{
  "n_layer": 12,
  "n_head": 4,
  "vocab_size": 1024,
  "norm": "rmsnorm",
  "norm_place": "pre",
  "norm_eps": 1e-06,
  "positions": "rope",
  "attn_scale": 0.125,
  "parallel_block": false,
  "init_std_up": 0.0232,
  "init_std_down": 0.00237,
  "optimizer": "soap_variant",
  "beta1": 0.95,
  "final_lr_fraction": 0.05,
  "doc_mask": true
}
Each number is 50 + 10 x the weight over the matrix's rms, rounded and kept within 0 to 99. Layers, rows and columns count from 0.

# o: layer 8 attention output (transposed), 256x256, rms 0.207, rows 182-191, columns 0-255
# v: layer 8 attention value, 256x256, rms 0.229, rows 183-191, columns 0-255
# q: layer 8 attention query, 256x256, rms 0.153, rows 192-195, columns 0-255
# k: layer 8 attention key, 256x256, rms 0.159, rows 192-195, columns 0-255
o182:43 57 35 45 56 66 66 46 69 61 34 34 36 52 71 39 57 69 59 58 61 44 37 43 31 37 77 61 47 52 35 51 58 42 64 54 42 44 51 44 62 45 55 46 44 45 56 40 46 50 62 52 50 40 39 60 62 43 62 51 44 55 59 42 31 44 54 38 54 59 46 46 49 47 35 23 48 46 41 44 46 58 71 21 57 59 44 65 63 50 45 40 61 50 43 42 37 51 51 45 48 43 60 67 58 56 52 47 53 55 62 64 50 42 51 37 46 41 44 49 61 58 64 56 39 46 40 59 54 49 61 41 43 43 46 46 35 47 44 45 51 66 50 71 36 45 63 42 57 56 61 62 47 47 59 47 59 67 53 58 25 49 48 58 48 47 43 34 55 54 42 31 28 56 40 57 27 47 43 38 52 40 49 56 44 66 52 47 36 59 45 62 65 61 51 49 53 40 65 37 53 52 66 60 70 39 57 44 55 45 67 28 47 32 61 49 24 59 34 60 73 25 41 49 46 48 52 58 45 58 58 46 53 42 67 57 67 51 46 38 46 56 50 32 37 58 65 45 43 50 52 44 62 49 67 61
v183:39 53 54 48 47 53 71 66 44 54 54 57 57 62 50 66 38 39 53 43 72 55 72 47 40 83 50 63 49 62 54 54 47 52 44 76 61 42 60 44 49 43 51 58 59 56 65 58 45 62 44 56 55 50 45 44 49 61 55 49 43 41 45 60 54 34 22 38 70 36 60 44 57 56 54 43 29 46 32 57 36 34 51 46 53 57 39 46 45 59 55 58 40 40 59 35 55 56 47 54 48 57 72 47 55 39 41 56 56 46 46 48 52 41 46 62 62 52 40 46 55 50 49 51 58 35 53 43 33 46 50 45 31 72 33 44 48 59 61 53 50 38 50 38 46 50 40 53 55 44 60 47 40 36 59 61 57 57 51 42 60 50 48 57 51 69 57 56 65 42 44 65 41 54 55 36 67 61 67 42 44 70 57 53 75 59 63 67 52 42 56 42 40 63 51 62 57 44 55 63 41 40 46 39 48 44 65 34 56 59 55 58 38 68 60 50 43 48 64 53 56 54 51 49 54 54 56 49 34 47 65 48 57 55 53 47 58 42 51 28 53 45 63 56 41 43 64 57 35 55 58 69 45 55 45 61
o183:53 53 54 46 59 54 49 58 74 38 58 62 51 57 52 47 34 69 49 56 33 54 48 50 50 36 48 60 46 47 49 54 44 48 44 44 57 35 48 52 54 43 46 56 63 64 36 47 48 53 53 51 51 61 62 49 39 44 54 60 52 62 51 33 37 57 64 46 54 55 41 60 57 49 54 62 56 41 39 38 44 68 64 44 57 49 39 55 66 39 49 46 67 54 65 55 36 55 54 57 37 46 57 34 60 50 49 67 60 51 60 38 43 46 59 29 44 40 53 48 69 62 56 46 38 55 64 61 63 61 44 71 54 52 61 49 46 54 33 48 58 43 61 54 29 38 65 36 59 51 44 40 62 36 38 66 62 29 48 66 48 45 54 38 61 40 37 44 75 56 51 64 31 28 47 62 34 40 38 56 51 63 42 59 39 60 30 52 36 40 47 53 51 45 34 56 60 46 33 63 43 40 57 57 51 54 49 65 40 53 37 60 55 44 37 43 42 58 55 60 48 46 42 36 63 41 40 54 74 54 47 51 54 64 65 41 38 55 38 58 56 52 56 50 56 47 54 47 63 48 52 32 54 29 54 49
v184:48 58 63 41 45 37 37 46 57 48 54 43 65 62 59 49 48 50 54 50 62 44 52 60 55 48 49 35 59 43 57 31 60 79 71 52 48 33 61 57 62 50 47 59 49 56 37 63 34 35 45 39 44 63 42 61 70 55 58 47 47 42 41 51 62 28 46 51 37 67 54 59 41 39 46 46 53 24 34 52 36 71 62 64 40 45 41 67 63 45 35 63 45 43 51 43 57 37 58 58 47 75 53 44 42 44 53 57 61 55 52 55 48 50 32 45 45 55 43 66 43 57 66 54 46 49 69 21 65 37 33 48 45 56 58 43 47 51 55 60 38 58 54 51 52 76 46 51 36 24 50 45 55 54 42 48 45 29 53 32 41 54 47 51 26 37 59 48 62 41 57 38 64 58 47 54 23 55 34 57 59 38 48 46 52 47 57 42 38 53 67 61 30 41 58 45 61 50 66 55 62 66 36 50 51 45 33 53 48 52 50 66 55 53 68 58 51 65 50 45 48 58 46 59 65 48 35 45 34 52 50 55 47 39 57 71 52 38 41 54 37 63 59 59 47 69 55 56 53 61 41 57 41 36 56 62
o184:64 51 39 49 47 55 40 56 46 53 50 55 29 56 60 40 34 40 65 36 43 57 51 40 37 64 37 51 32 52 65 59 28 44 28 56 34 77 41 62 70 72 50 54 50 53 55 54 45 46 57 56 42 49 46 30 38 58 45 55 61 47 46 51 67 71 45 44 28 53 63 50 44 51 53 64 46 64 45 53 54 38 61 50 72 53 63 50 29 59 32 50 49 61 53 39 44 44 38 58 44 43 57 56 48 62 48 54 41 53 54 60 42 48 54 73 61 44 58 39 50 59 53 55 44 31 33 58 57 71 45 51 51 59 47 60 59 47 38 67 58 49 74 43 47 34 67 32 58 73 64 48 41 54 50 47 59 41 53 46 40 41 36 59 58 45 48 58 64 59 50 26 57 54 54 51 44 56 50 41 46 55 67 59 58 62 52 55 52 43 44 31 55 55 23 47 57 41 42 58 50 49 48 65 51 51 69 47 54 49 56 63 56 51 35 48 48 22 52 38 43 45 53 52 57 52 49 52 45 46 63 52 47 41 49 47 45 38 56 52 41 33 55 36 51 48 55 48 48 51 54 36 52 67 53 61
v185:51 38 49 43 56 48 39 45 55 42 39 43 55 54 52 46 44 49 48 57 59 38 50 44 65 64 62 47 65 39 52 59 53 49 51 36 62 32 32 48 65 62 69 48 36 54 40 58 52 43 39 46 62 43 50 48 70 34 40 47 41 53 42 53 52 51 47 57 45 56 40 50 39 45 47 61 41 47 50 54 38 55 49 60 56 45 47 53 61 50 36 61 44 64 56 56 41 55 31 56 35 54 43 67 66 46 47 62 44 61 60 42 33 62 71 46 59 44 46 59 58 44 38 52 61 53 53 63 77 55 34 56 60 62 52 46 48 48 50 59 44 55 60 59 33 24 67 21 59 65 53 52 55 61 53 37 49 43 52 62 41 52 47 68 65 62 42 46 33 36 58 39 60 43 71 32 29 57 51 61 42 35 46 41 48 37 59 44 50 46 52 56 61 65 41 62 50 41 52 48 45 59 27 61 41 64 65 39 56 38 56 55 49 64 44 58 63 34 48 50 47 53 57 50 64 57 47 44 69 58 64 45 50 63 56 37 36 52 57 50 53 78 41 37 39 30 53 51 44 42 48 43 57 51 68 61
o185:53 59 51 55 31 48 45 51 54 41 30 56 49 49 63 60 57 49 44 52 48 53 46 30 56 42 36 33 48 44 64 52 49 38 38 61 31 60 41 56 47 50 50 67 58 40 52 44 49 43 61 57 49 44 41 49 59 52 55 65 63 54 58 71 44 55 64 45 65 36 50 60 54 46 50 49 46 50 42 47 36 55 45 45 57 47 51 46 49 39 52 51 71 41 51 43 57 35 59 56 55 60 68 47 46 41 52 65 48 41 39 50 74 40 39 49 40 67 58 52 35 47 50 40 65 42 42 45 54 40 55 56 43 36 55 60 57 35 46 44 54 49 50 60 56 39 50 58 43 44 60 69 57 80 43 63 47 46 52 44 56 51 66 52 59 58 56 53 41 53 44 64 47 62 40 52 66 43 51 32 56 49 44 40 32 31 73 51 40 59 48 48 44 70 34 55 52 32 41 44 49 39 59 60 46 56 41 59 39 57 59 41 50 37 42 44 38 39 43 43 56 47 48 44 41 38 64 42 40 72 28 56 61 53 55 37 38 37 45 46 49 44 38 65 65 57 48 44 36 37 47 57 46 52 48 64
v186:46 50 48 49 62 40 56 54 39 51 52 44 55 42 42 45 59 44 41 50 42 43 63 60 62 52 55 56 56 43 48 47 32 38 47 51 52 34 50 30 60 63 33 57 53 25 36 51 41 61 34 64 67 56 53 64 58 45 49 49 45 46 60 35 47 48 40 44 43 45 56 50 64 42 35 57 44 47 47 70 49 40 50 69 65 60 56 47 55 40 58 56 51 38 33 42 42 54 44 62 24 42 51 42 36 71 50 56 67 59 44 53 46 57 63 39 47 58 48 48 75 62 61 64 65 56 76 51 63 42 52 51 52 60 67 37 56 42 67 50 51 37 54 57 48 66 43 51 18 47 39 70 68 38 51 65 63 40 58 51 40 59 49 53 43 44 37 48 61 44 42 59 45 67 33 67 57 50 52 72 28 56 66 56 61 52 44 70 53 44 52 46 56 33 41 58 67 46 54 60 33 45 43 45 58 42 46 48 52 44 51 56 51 46 58 52 66 60 44 48 42 78 30 51 58 48 47 47 37 47 36 62 71 41 22 59 54 57 50 47 45 51 21 52 44 40 41 49 50 65 55 43 59 50 18 54
o186:52 50 41 66 48 39 23 42 42 67 59 48 51 51 62 48 34 50 69 52 49 42 52 54 38 60 44 49 46 60 51 54 40 62 55 44 60 51 55 45 40 70 32 56 48 54 68 44 45 53 60 51 48 49 57 40 69 53 45 48 69 50 55 49 50 60 43 37 44 32 59 41 38 43 52 53 38 69 50 31 40 58 62 61 75 55 32 44 59 53 57 47 66 45 48 52 38 45 55 62 60 53 43 48 50 51 52 50 23 29 51 51 62 52 64 44 68 38 51 69 59 48 68 56 36 44 43 50 60 47 50 56 52 49 39 52 36 47 36 49 46 58 41 53 45 73 49 37 45 60 46 51 30 55 62 33 59 63 51 66 41 44 43 39 68 57 40 57 50 49 46 62 44 53 44 55 55 40 52 27 55 58 29 34 40 65 49 56 51 42 42 69 33 56 51 49 53 45 50 64 32 57 40 60 50 48 48 58 50 48 45 48 65 50 48 67 35 65 51 48 49 47 47 53 41 55 42 45 35 43 51 54 62 52 74 53 57 57 52 50 58 33 51 29 55 52 49 38 46 62 62 39 40 49 61 66
v187:58 56 43 51 53 50 52 62 60 57 46 55 48 64 56 46 34 60 49 51 36 55 33 46 55 45 46 52 56 60 42 70 41 42 53 35 46 47 33 39 54 28 52 32 51 44 61 41 57 48 51 47 41 40 62 40 69 42 55 63 60 47 45 38 42 38 27 58 18 58 45 42 58 28 51 38 58 28 54 44 56 39 55 60 42 39 43 38 44 52 33 51 68 54 52 69 70 62 56 50 56 46 50 53 83 51 56 61 56 56 50 51 46 64 49 55 61 49 41 62 44 37 55 51 47 56 50 55 47 65 40 46 68 55 48 51 54 55 33 64 54 63 55 53 44 42 62 61 68 51 38 47 62 45 50 42 41 44 42 39 53 69 48 59 45 56 55 70 59 43 55 46 61 52 51 59 24 24 64 58 31 56 57 55 53 52 60 62 56 47 71 67 48 47 55 44 59 47 34 61 53 56 79 45 49 51 59 57 53 55 39 47 55 58 56 52 47 45 62 57 35 58 54 37 41 51 40 43 33 56 57 65 47 44 51 44 59 43 52 75 55 40 49 52 45 47 47 61 42 59 56 34 47 49 40 46
o187:51 39 41 51 52 50 59 48 39 48 68 56 48 55 50 44 56 42 51 53 57 48 54 32 57 43 57 33 46 63 48 37 50 53 60 54 52 68 39 48 50 58 40 51 42 74 42 42 56 55 53 69 64 52 43 46 64 52 40 52 54 42 50 39 51 47 69 62 46 52 56 54 56 41 43 19 40 51 41 46 47 58 50 36 32 46 55 49 47 60 65 54 48 42 57 49 46 52 42 55 55 51 47 42 29 51 69 35 56 57 54 55 55 42 38 59 40 32 49 56 75 52 45 51 63 56 46 46 51 51 67 30 38 56 49 29 41 59 47 36 49 43 53 64 47 55 52 46 44 48 60 50 31 44 33 61 61 32 45 62 33 42 62 37 63 48 39 55 37 46 43 56 41 51 64 43 59 60 52 46 57 48 38 57 40 42 42 30 56 49 45 35 61 51 43 48 56 56 54 58 58 41 35 55 45 60 70 55 48 54 76 63 77 46 44 57 50 33 48 39 69 56 44 40 29 64 64 52 45 55 52 42 43 47 50 44 50 57 36 38 50 51 48 58 61 41 55 61 60 47 45 62 51 41 54 44
v188:60 60 40 53 50 46 52 63 61 45 49 31 49 61 54 36 65 56 43 46 73 55 61 61 68 36 60 29 59 63 55 61 47 46 47 55 59 58 60 59 45 44 51 49 54 52 54 48 50 59 50 37 59 50 45 63 58 57 47 38 50 43 47 41 47 35 54 43 54 60 51 32 44 24 60 46 57 35 41 62 45 47 57 48 54 50 54 42 57 51 41 76 44 41 37 54 28 65 39 53 48 53 57 43 63 46 54 50 62 60 53 40 44 52 47 40 53 58 54 52 57 44 45 50 52 55 47 49 55 45 47 43 42 28 57 43 73 67 39 61 48 39 49 48 57 27 43 60 53 44 52 50 75 42 63 38 43 44 53 50 52 48 60 48 40 27 33 44 48 48 38 22 59 58 52 59 44 50 49 56 36 50 62 54 38 60 40 33 48 55 45 67 66 29 49 36 65 58 50 48 40 49 65 55 48 46 50 64 46 48 47 53 29 45 52 69 54 48 51 49 38 54 43 61 55 45 52 53 50 46 58 57 66 52 69 61 22 37 53 49 47 39 46 42 51 63 46 66 42 61 49 40 61 57 57 30
o188:44 58 48 37 40 40 37 58 61 46 48 50 31 24 42 36 31 57 51 57 46 49 55 43 59 64 21 43 61 53 68 41 54 42 47 50 64 59 53 55 56 57 41 49 52 44 50 42 46 55 42 62 49 48 46 39 44 49 35 57 48 54 39 60 53 64 43 52 36 57 50 54 47 55 45 41 56 51 49 44 35 48 58 50 55 45 58 42 34 62 50 50 45 52 53 42 52 59 61 45 51 61 60 39 59 56 69 51 46 56 39 56 64 55 57 51 47 52 40 61 40 38 62 62 65 40 59 51 48 55 41 41 52 59 54 46 28 37 40 47 52 40 44 59 59 59 51 59 51 57 42 50 46 37 34 44 65 59 59 57 25 46 35 45 71 60 45 59 56 47 66 50 51 57 61 44 56 54 60 31 43 40 52 54 53 37 50 57 44 55 46 47 58 42 64 47 43 36 54 42 52 57 64 41 40 51 72 60 46 68 69 44 58 51 51 48 51 43 72 46 66 41 49 57 47 79 54 54 31 75 61 47 41 43 59 54 42 45 45 51 37 45 55 51 55 58 47 49 19 61 60 46 64 50 41 44
v189:55 44 46 50 48 50 73 39 50 60 53 66 48 63 49 52 47 46 52 45 54 43 44 54 49 47 48 43 46 40 36 50 54 41 57 42 47 50 43 50 49 41 43 55 33 63 63 48 48 38 59 59 36 63 62 40 44 45 53 36 45 65 32 55 57 43 44 51 57 45 65 41 30 61 49 42 55 52 50 58 47 49 54 40 70 63 62 48 47 49 57 52 49 57 58 52 61 76 46 61 54 56 45 35 54 56 45 62 39 52 52 37 30 54 54 61 54 52 66 43 38 62 43 47 50 44 49 64 41 45 52 53 54 54 79 49 53 43 54 54 19 55 37 55 56 53 39 51 62 58 45 38 65 59 55 56 61 57 48 61 55 70 54 51 64 43 63 70 52 48 53 53 53 44 41 65 48 40 53 42 44 37 32 61 45 52 51 48 43 43 36 48 56 44 56 48 35 53 59 56 60 54 55 74 50 50 46 43 65 49 69 45 61 54 49 41 45 48 60 49 66 44 45 51 65 50 43 56 40 32 48 51 40 48 50 42 45 49 40 69 45 55 49 46 74 45 52 44 43 63 56 39 52 44 62 42
o189:45 48 44 41 56 51 38 37 38 44 63 49 64 47 50 52 53 46 46 60 62 64 54 47 56 45 38 64 58 69 51 49 45 63 46 59 52 49 62 57 42 56 36 45 51 51 44 50 54 56 55 57 57 57 32 56 50 43 60 40 44 37 70 52 47 32 57 39 53 28 56 57 56 49 49 41 34 38 62 57 46 54 55 28 41 35 54 40 57 43 39 50 33 46 25 61 62 46 41 53 37 45 59 54 61 52 46 57 55 47 58 58 59 44 53 59 41 42 49 47 52 38 64 44 53 55 46 57 48 60 55 48 37 39 53 44 57 50 44 67 54 41 51 29 56 42 45 46 37 36 52 52 47 42 56 52 45 35 51 37 55 55 61 42 43 58 47 43 47 42 60 42 48 54 58 51 33 53 37 39 57 52 54 34 54 45 45 49 59 54 54 31 49 54 59 48 54 41 56 42 53 48 46 47 45 47 42 65 48 65 52 53 46 53 36 62 60 49 39 45 35 51 54 40 64 35 57 49 62 51 50 52 51 61 38 47 54 42 57 32 41 52 60 43 50 53 52 55 53 46 60 51 61 38 47 54
v190:38 49 72 52 57 44 20 49 41 53 47 54 34 60 52 60 67 48 60 55 45 51 46 48 52 45 59 65 52 56 39 64 45 51 58 44 42 62 67 48 40 50 37 55 41 53 50 50 44 54 50 51 49 39 43 46 56 36 53 52 51 52 63 64 49 41 59 57 53 58 50 45 64 53 45 51 53 49 40 52 42 60 54 44 38 56 46 52 51 44 57 44 40 48 48 49 55 42 42 55 44 58 58 42 34 48 40 56 60 58 58 63 55 46 43 53 51 57 48 59 47 65 45 42 43 66 38 43 28 50 44 39 46 59 33 55 45 72 44 54 55 22 46 61 34 49 56 55 48 45 55 55 35 33 47 42 56 51 59 56 58 31 54 57 43 43 52 51 59 51 44 57 52 56 47 47 55 49 54 61 42 53 56 48 38 40 63 52 42 62 38 52 46 55 47 48 46 56 56 67 46 46 53 48 59 55 58 40 53 54 62 52 42 44 64 44 43 43 52 65 48 47 53 44 54 62 52 48 60 46 42 43 45 37 60 47 45 49 46 57 46 62 50 31 47 60 49 44 45 65 58 42 55 41 50 53
o190:68 48 54 47 47 56 62 47 79 23 39 47 55 38 45 38 43 42 64 46 52 43 57 37 45 50 37 41 52 37 40 40 43 57 61 62 59 42 47 71 47 38 61 51 62 50 53 39 46 52 45 46 52 54 42 44 49 58 51 38 54 52 41 48 38 51 49 55 57 55 65 49 53 63 51 41 51 57 45 38 48 44 53 45 41 54 65 32 46 59 39 65 43 44 49 44 40 44 61 58 52 39 34 54 56 52 58 32 57 45 56 36 54 45 54 66 48 47 51 60 50 51 57 53 53 49 63 55 58 56 62 63 64 46 49 46 42 53 53 31 53 64 52 39 45 47 63 42 49 41 43 64 55 50 64 63 55 50 64 45 52 64 40 60 56 40 33 60 51 60 43 41 56 58 50 56 57 45 39 52 50 31 46 61 46 53 51 49 53 47 65 50 36 44 39 38 50 49 59 39 49 49 49 58 51 39 47 56 61 49 41 43 56 43 42 49 58 63 47 46 45 59 49 48 57 67 50 67 44 38 53 46 48 42 51 40 54 41 49 59 53 54 56 61 48 42 57 52 53 45 62 44 41 42 55 48
v191:35 61 44 46 26 49 50 61 57 44 22 39 45 53 57 45 45 39 34 47 35 53 45 53 54 56 47 57 51 49 49 64 51 37 48 44 51 47 27 48 57 31 49 46 54 59 51 41 61 48 43 61 54 53 53 57 50 57 43 55 36 36 54 59 68 53 45 43 55 65 48 52 44 48 56 59 56 66 59 61 55 50 66 68 62 50 62 43 53 61 58 51 53 45 45 60 59 44 63 22 39 36 41 59 42 40 38 52 37 43 28 46 55 54 45 42 51 59 71 39 68 51 33 64 55 57 42 53 57 66 55 50 66 51 56 42 62 52 39 50 49 60 61 62 53 51 49 40 55 58 50 58 31 48 39 57 41 52 53 44 73 53 55 63 39 57 51 31 34 61 59 43 43 63 52 72 59 46 59 65 43 46 56 48 39 42 35 56 55 58 38 41 72 55 28 58 63 43 69 52 50 68 62 43 59 57 51 57 57 49 48 51 51 69 58 45 49 33 41 48 32 45 43 72 42 43 52 68 43 37 45 53 44 57 39 60 40 55 39 62 49 49 73 50 50 59 50 46 59 39 47 49 50 61 58 27
o191:51 47 57 49 65 50 45 22 51 47 53 49 30 45 53 58 59 55 37 46 67 51 58 50 50 39 41 40 32 43 57 59 52 51 44 49 53 45 45 41 40 59 37 38 38 54 63 59 48 60 46 47 57 60 56 76 58 59 55 62 47 44 53 66 48 56 53 54 51 56 46 52 62 57 50 23 60 47 55 61 29 53 41 56 48 47 25 54 48 55 64 51 45 51 42 53 55 29 47 44 65 42 32 64 37 54 56 46 56 58 67 60 33 47 47 54 33 56 44 40 43 45 44 29 43 44 47 32 37 31 40 50 46 44 40 42 45 46 41 50 44 49 46 57 66 45 48 68 44 61 46 60 41 66 56 45 51 54 35 53 41 52 51 40 40 62 52 39 52 63 48 43 40 68 44 48 44 48 46 43 47 48 38 43 49 58 44 49 61 54 48 65 54 43 55 42 48 28 55 46 61 38 41 34 58 49 46 44 50 49 49 45 62 40 46 46 47 48 68 53 50 56 35 38 35 14 50 52 45 68 42 44 37 75 50 47 56 49 55 50 47 55 53 55 49 38 56 37 57 51 58 57 44 42 53 50
q192:62 67 55 43 43 38 48 59 44 50 50 37 63 55 45 46 52 49 42 41 45 45 56 54 58 56 53 46 50 50 56 54 63 44 44 48 41 39 59 58 35 48 46 57 52 57 41 37 62 43 54 43 50 55 44 58 54 51 51 52 48 50 54 37 61 57 59 57 62 46 45 57 54 47 41 50 54 53 53 44 46 49 41 50 45 32 43 41 45 38 46 47 45 47 47 43 56 60 53 47 44 51 48 47 61 38 48 41 47 65 52 51 49 43 43 49 50 55 58 51 64 56 52 47 60 49 52 45 62 55 45 54 55 45 44 45 52 57 47 46 51 50 39 48 47 50 48 48 56 45 47 41 49 39 56 37 55 53 60 49 53 40 49 54 58 44 57 54 52 58 51 54 46 55 54 41 60 49 49 52 59 49 45 48 51 62 42 47 52 55 55 40 47 50 50 49 49 51 50 53 52 59 48 51 49 45 50 49 63 44 49 44 47 47 57 49 43 55 59 50 56 46 54 43 46 57 57 50 51 53 57 36 44 53 57 48 53 48 46 48 55 50 59 60 51 50 46 52 49 41 51 47 56 52 43 57
k192:50 48 56 55 65 56 63 46 60 36 45 57 47 58 48 55 51 49 48 48 54 52 47 51 54 50 54 52 49 54 48 53 48 50 50 51 46 50 58 51 49 51 41 44 45 53 43 47 52 60 53 55 61 36 49 51 56 53 40 42 58 43 55 54 52 44 52 51 45 48 38 54 60 57 48 48 45 56 49 49 57 56 49 43 57 50 49 46 46 61 51 51 56 37 51 62 36 46 55 53 57 55 53 51 61 50 61 53 49 43 60 63 48 46 53 58 43 38 55 42 53 53 52 63 52 49 40 47 47 47 50 50 46 44 51 61 46 43 57 57 50 49 54 49 45 48 53 45 56 44 40 60 53 52 37 39 54 45 40 55 51 44 50 42 52 50 45 42 53 51 54 40 48 59 57 49 60 60 46 45 58 48 60 49 48 42 48 54 53 48 49 42 63 50 49 45 50 52 47 57 62 47 50 55 62 57 46 70 41 50 45 49 51 51 52 48 57 50 49 48 55 50 57 44 51 44 57 52 53 52 50 42 48 48 34 47 50 52 52 56 48 51 52 49 43 52 58 44 44 53 58 42 49 60 52 33
q193:56 55 45 49 67 57 55 53 46 54 57 59 43 44 49 58 46 58 49 54 54 51 51 52 50 59 47 56 54 46 57 53 49 57 55 49 61 49 39 59 58 46 50 46 54 52 59 56 42 47 53 50 46 50 61 54 48 47 51 58 48 47 51 57 48 40 37 45 54 49 50 50 48 49 66 55 49 46 38 52 60 50 60 51 47 57 53 45 46 48 48 50 60 56 52 51 60 46 57 51 49 49 57 46 42 56 54 58 53 47 55 45 49 64 63 42 52 41 36 53 45 38 42 48 46 60 55 51 48 49 49 46 52 54 44 49 51 48 56 62 54 51 49 45 58 48 48 51 51 59 57 41 55 59 63 61 53 40 43 49 40 63 49 36 43 53 50 47 48 36 47 55 53 45 36 56 46 51 51 39 66 55 44 52 59 42 59 42 51 44 45 47 53 47 46 58 55 50 49 51 43 60 45 55 51 57 52 47 35 51 49 53 57 50 50 50 62 55 37 48 56 39 43 54 51 52 45 51 47 59 49 69 61 46 46 46 42 50 46 34 55 52 46 41 57 55 40 46 50 66 50 56 49 51 54 48
k193:49 38 51 44 42 57 45 45 54 60 48 45 60 52 41 49 44 50 45 61 49 48 43 51 53 46 44 47 55 48 48 42 47 53 57 51 40 55 50 42 46 59 48 52 52 53 47 49 58 53 46 53 48 52 47 43 51 46 60 56 43 49 49 52 52 52 53 39 49 51 62 56 42 48 46 51 44 52 56 50 42 51 45 55 50 46 53 48 50 42 47 52 51 53 50 46 53 51 42 50 43 47 51 47 45 57 50 46 43 51 47 51 64 44 44 36 46 57 53 49 46 50 58 41 51 48 50 52 50 58 47 37 43 53 46 35 60 52 56 46 57 50 51 57 48 44 57 55 40 47 54 49 42 41 52 53 49 44 61 42 50 45 47 55 49 40 53 66 56 52 50 53 62 43 44 49 49 47 47 45 37 49 51 47 54 52 47 57 52 53 48 58 43 56 56 39 45 47 50 43 53 47 57 49 47 50 40 46 56 51 56 48 55 52 42 53 50 42 49 58 44 52 47 50 48 51 54 47 51 40 52 53 47 53 46 54 49 49 60 48 43 46 56 61 51 44 54 59 38 44 54 48 57 44 41 60
q194:42 50 48 50 35 54 47 50 58 33 54 45 55 51 34 54 53 54 57 42 52 54 61 59 55 50 53 40 49 43 49 57 46 45 46 43 42 64 65 53 45 54 50 52 44 47 41 50 51 49 54 66 60 61 49 42 45 47 44 59 53 46 46 51 51 48 62 46 64 40 53 53 51 45 39 46 55 49 53 30 42 52 42 58 42 32 43 34 55 40 48 51 38 49 48 45 41 51 46 54 51 50 48 53 51 58 49 41 43 48 52 57 54 48 39 41 61 48 63 44 51 55 51 47 64 57 39 45 52 54 46 55 36 46 52 50 42 47 48 43 48 51 48 47 42 53 37 56 46 47 48 55 47 40 47 46 62 58 59 42 52 40 58 66 54 54 48 55 58 45 54 60 45 52 58 47 45 47 42 54 51 51 42 50 50 47 50 66 51 58 55 54 46 39 53 51 34 55 54 51 57 48 48 63 42 58 52 51 60 49 48 44 53 49 51 56 49 28 55 50 49 54 57 48 57 41 38 53 54 51 56 42 46 50 52 57 53 50 48 55 57 54 57 51 42 52 56 48 49 57 42 52 50 44 45 56
k194:49 53 55 55 48 49 57 57 47 39 52 56 44 48 52 52 45 44 50 40 51 54 46 43 50 52 60 40 54 52 41 51 48 55 39 51 51 51 54 43 51 47 52 50 51 48 63 42 39 41 51 45 44 42 64 52 53 45 47 34 53 42 54 55 61 40 48 59 46 66 27 50 59 47 46 46 44 55 51 53 57 45 46 48 61 64 58 55 35 54 56 44 62 31 61 49 50 47 47 54 52 63 53 38 50 43 55 51 60 52 44 58 36 47 50 61 35 43 46 56 57 59 56 51 50 53 38 49 51 37 53 45 63 40 58 59 48 49 62 51 45 51 60 48 44 57 47 48 47 51 41 43 51 53 39 43 33 49 44 52 55 52 42 42 58 43 54 36 59 51 49 31 40 61 56 47 56 43 61 58 62 56 46 40 44 48 41 51 52 52 48 43 55 57 46 46 57 54 44 54 40 45 44 42 62 50 54 53 49 48 41 63 41 45 47 47 60 54 47 51 45 54 54 51 47 46 64 50 56 60 53 45 45 43 46 43 53 56 49 57 57 47 44 51 51 44 41 50 53 45 48 50 50 60 70 44
q195:49 46 49 44 61 55 52 49 52 50 48 47 38 51 50 54 50 55 53 46 60 55 50 44 45 51 48 51 42 52 62 45 45 58 49 51 56 56 50 46 59 56 49 50 41 37 55 65 33 57 53 53 61 42 52 46 54 47 48 54 58 53 54 51 47 48 40 56 53 51 57 55 51 50 54 56 45 44 40 56 60 54 55 47 52 55 47 65 50 46 50 55 53 48 52 49 55 52 41 54 46 55 51 60 48 57 51 51 43 44 55 56 53 58 49 47 45 45 44 51 50 50 46 54 50 52 53 54 60 35 49 49 45 50 57 53 52 48 49 52 54 46 57 56 50 50 47 55 54 52 49 43 49 66 46 62 50 59 40 31 53 56 45 52 39 53 48 45 46 46 42 51 53 45 43 47 49 46 54 42 50 51 53 48 43 42 53 42 52 38 40 63 55 50 59 49 54 55 50 50 56 45 45 57 60 49 48 52 46 57 50 49 45 53 44 47 55 33 45 49 52 50 51 47 56 38 45 51 41 50 57 56 55 54 49 55 40 43 52 52 53 41 42 43 56 74 54 49 44 45 43 65 58 58 56 48
k195:46 49 51 42 42 47 47 56 58 46 55 47 54 51 50 45 48 39 42 49 49 48 41 37 43 50 53 52 51 45 48 49 46 52 47 50 47 60 42 56 52 54 53 52 56 54 49 50 62 61 46 50 45 55 40 47 35 48 55 45 44 52 42 52 44 51 48 41 48 42 49 53 40 49 60 54 51 46 49 50 47 54 49 58 43 44 57 46 54 56 40 50 51 56 52 39 52 55 53 50 48 45 44 58 50 44 55 48 44 47 51 52 53 57 43 53 47 50 51 49 59 55 58 47 48 61 54 47 46 64 51 48 54 45 49 47 43 53 43 56 46 47 41 44 52 44 71 46 49 60 49 55 44 43 57 55 55 56 59 52 44 38 49 50 49 49 51 57 55 57 52 46 54 44 47 44 42 55 44 52 52 57 46 57 52 57 60 60 58 50 65 50 45 59 43 60 55 46 52 49 55 49 54 44 50 47 53 43 59 55 45 49 59 40 54 54 47 44 47 66 55 49 58 50 42 51 60 49 48 48 41 52 63 50 62 47 49 53 55 42 50 53 52 40 50 49 54 51 42 60 52 43 53 50 41 62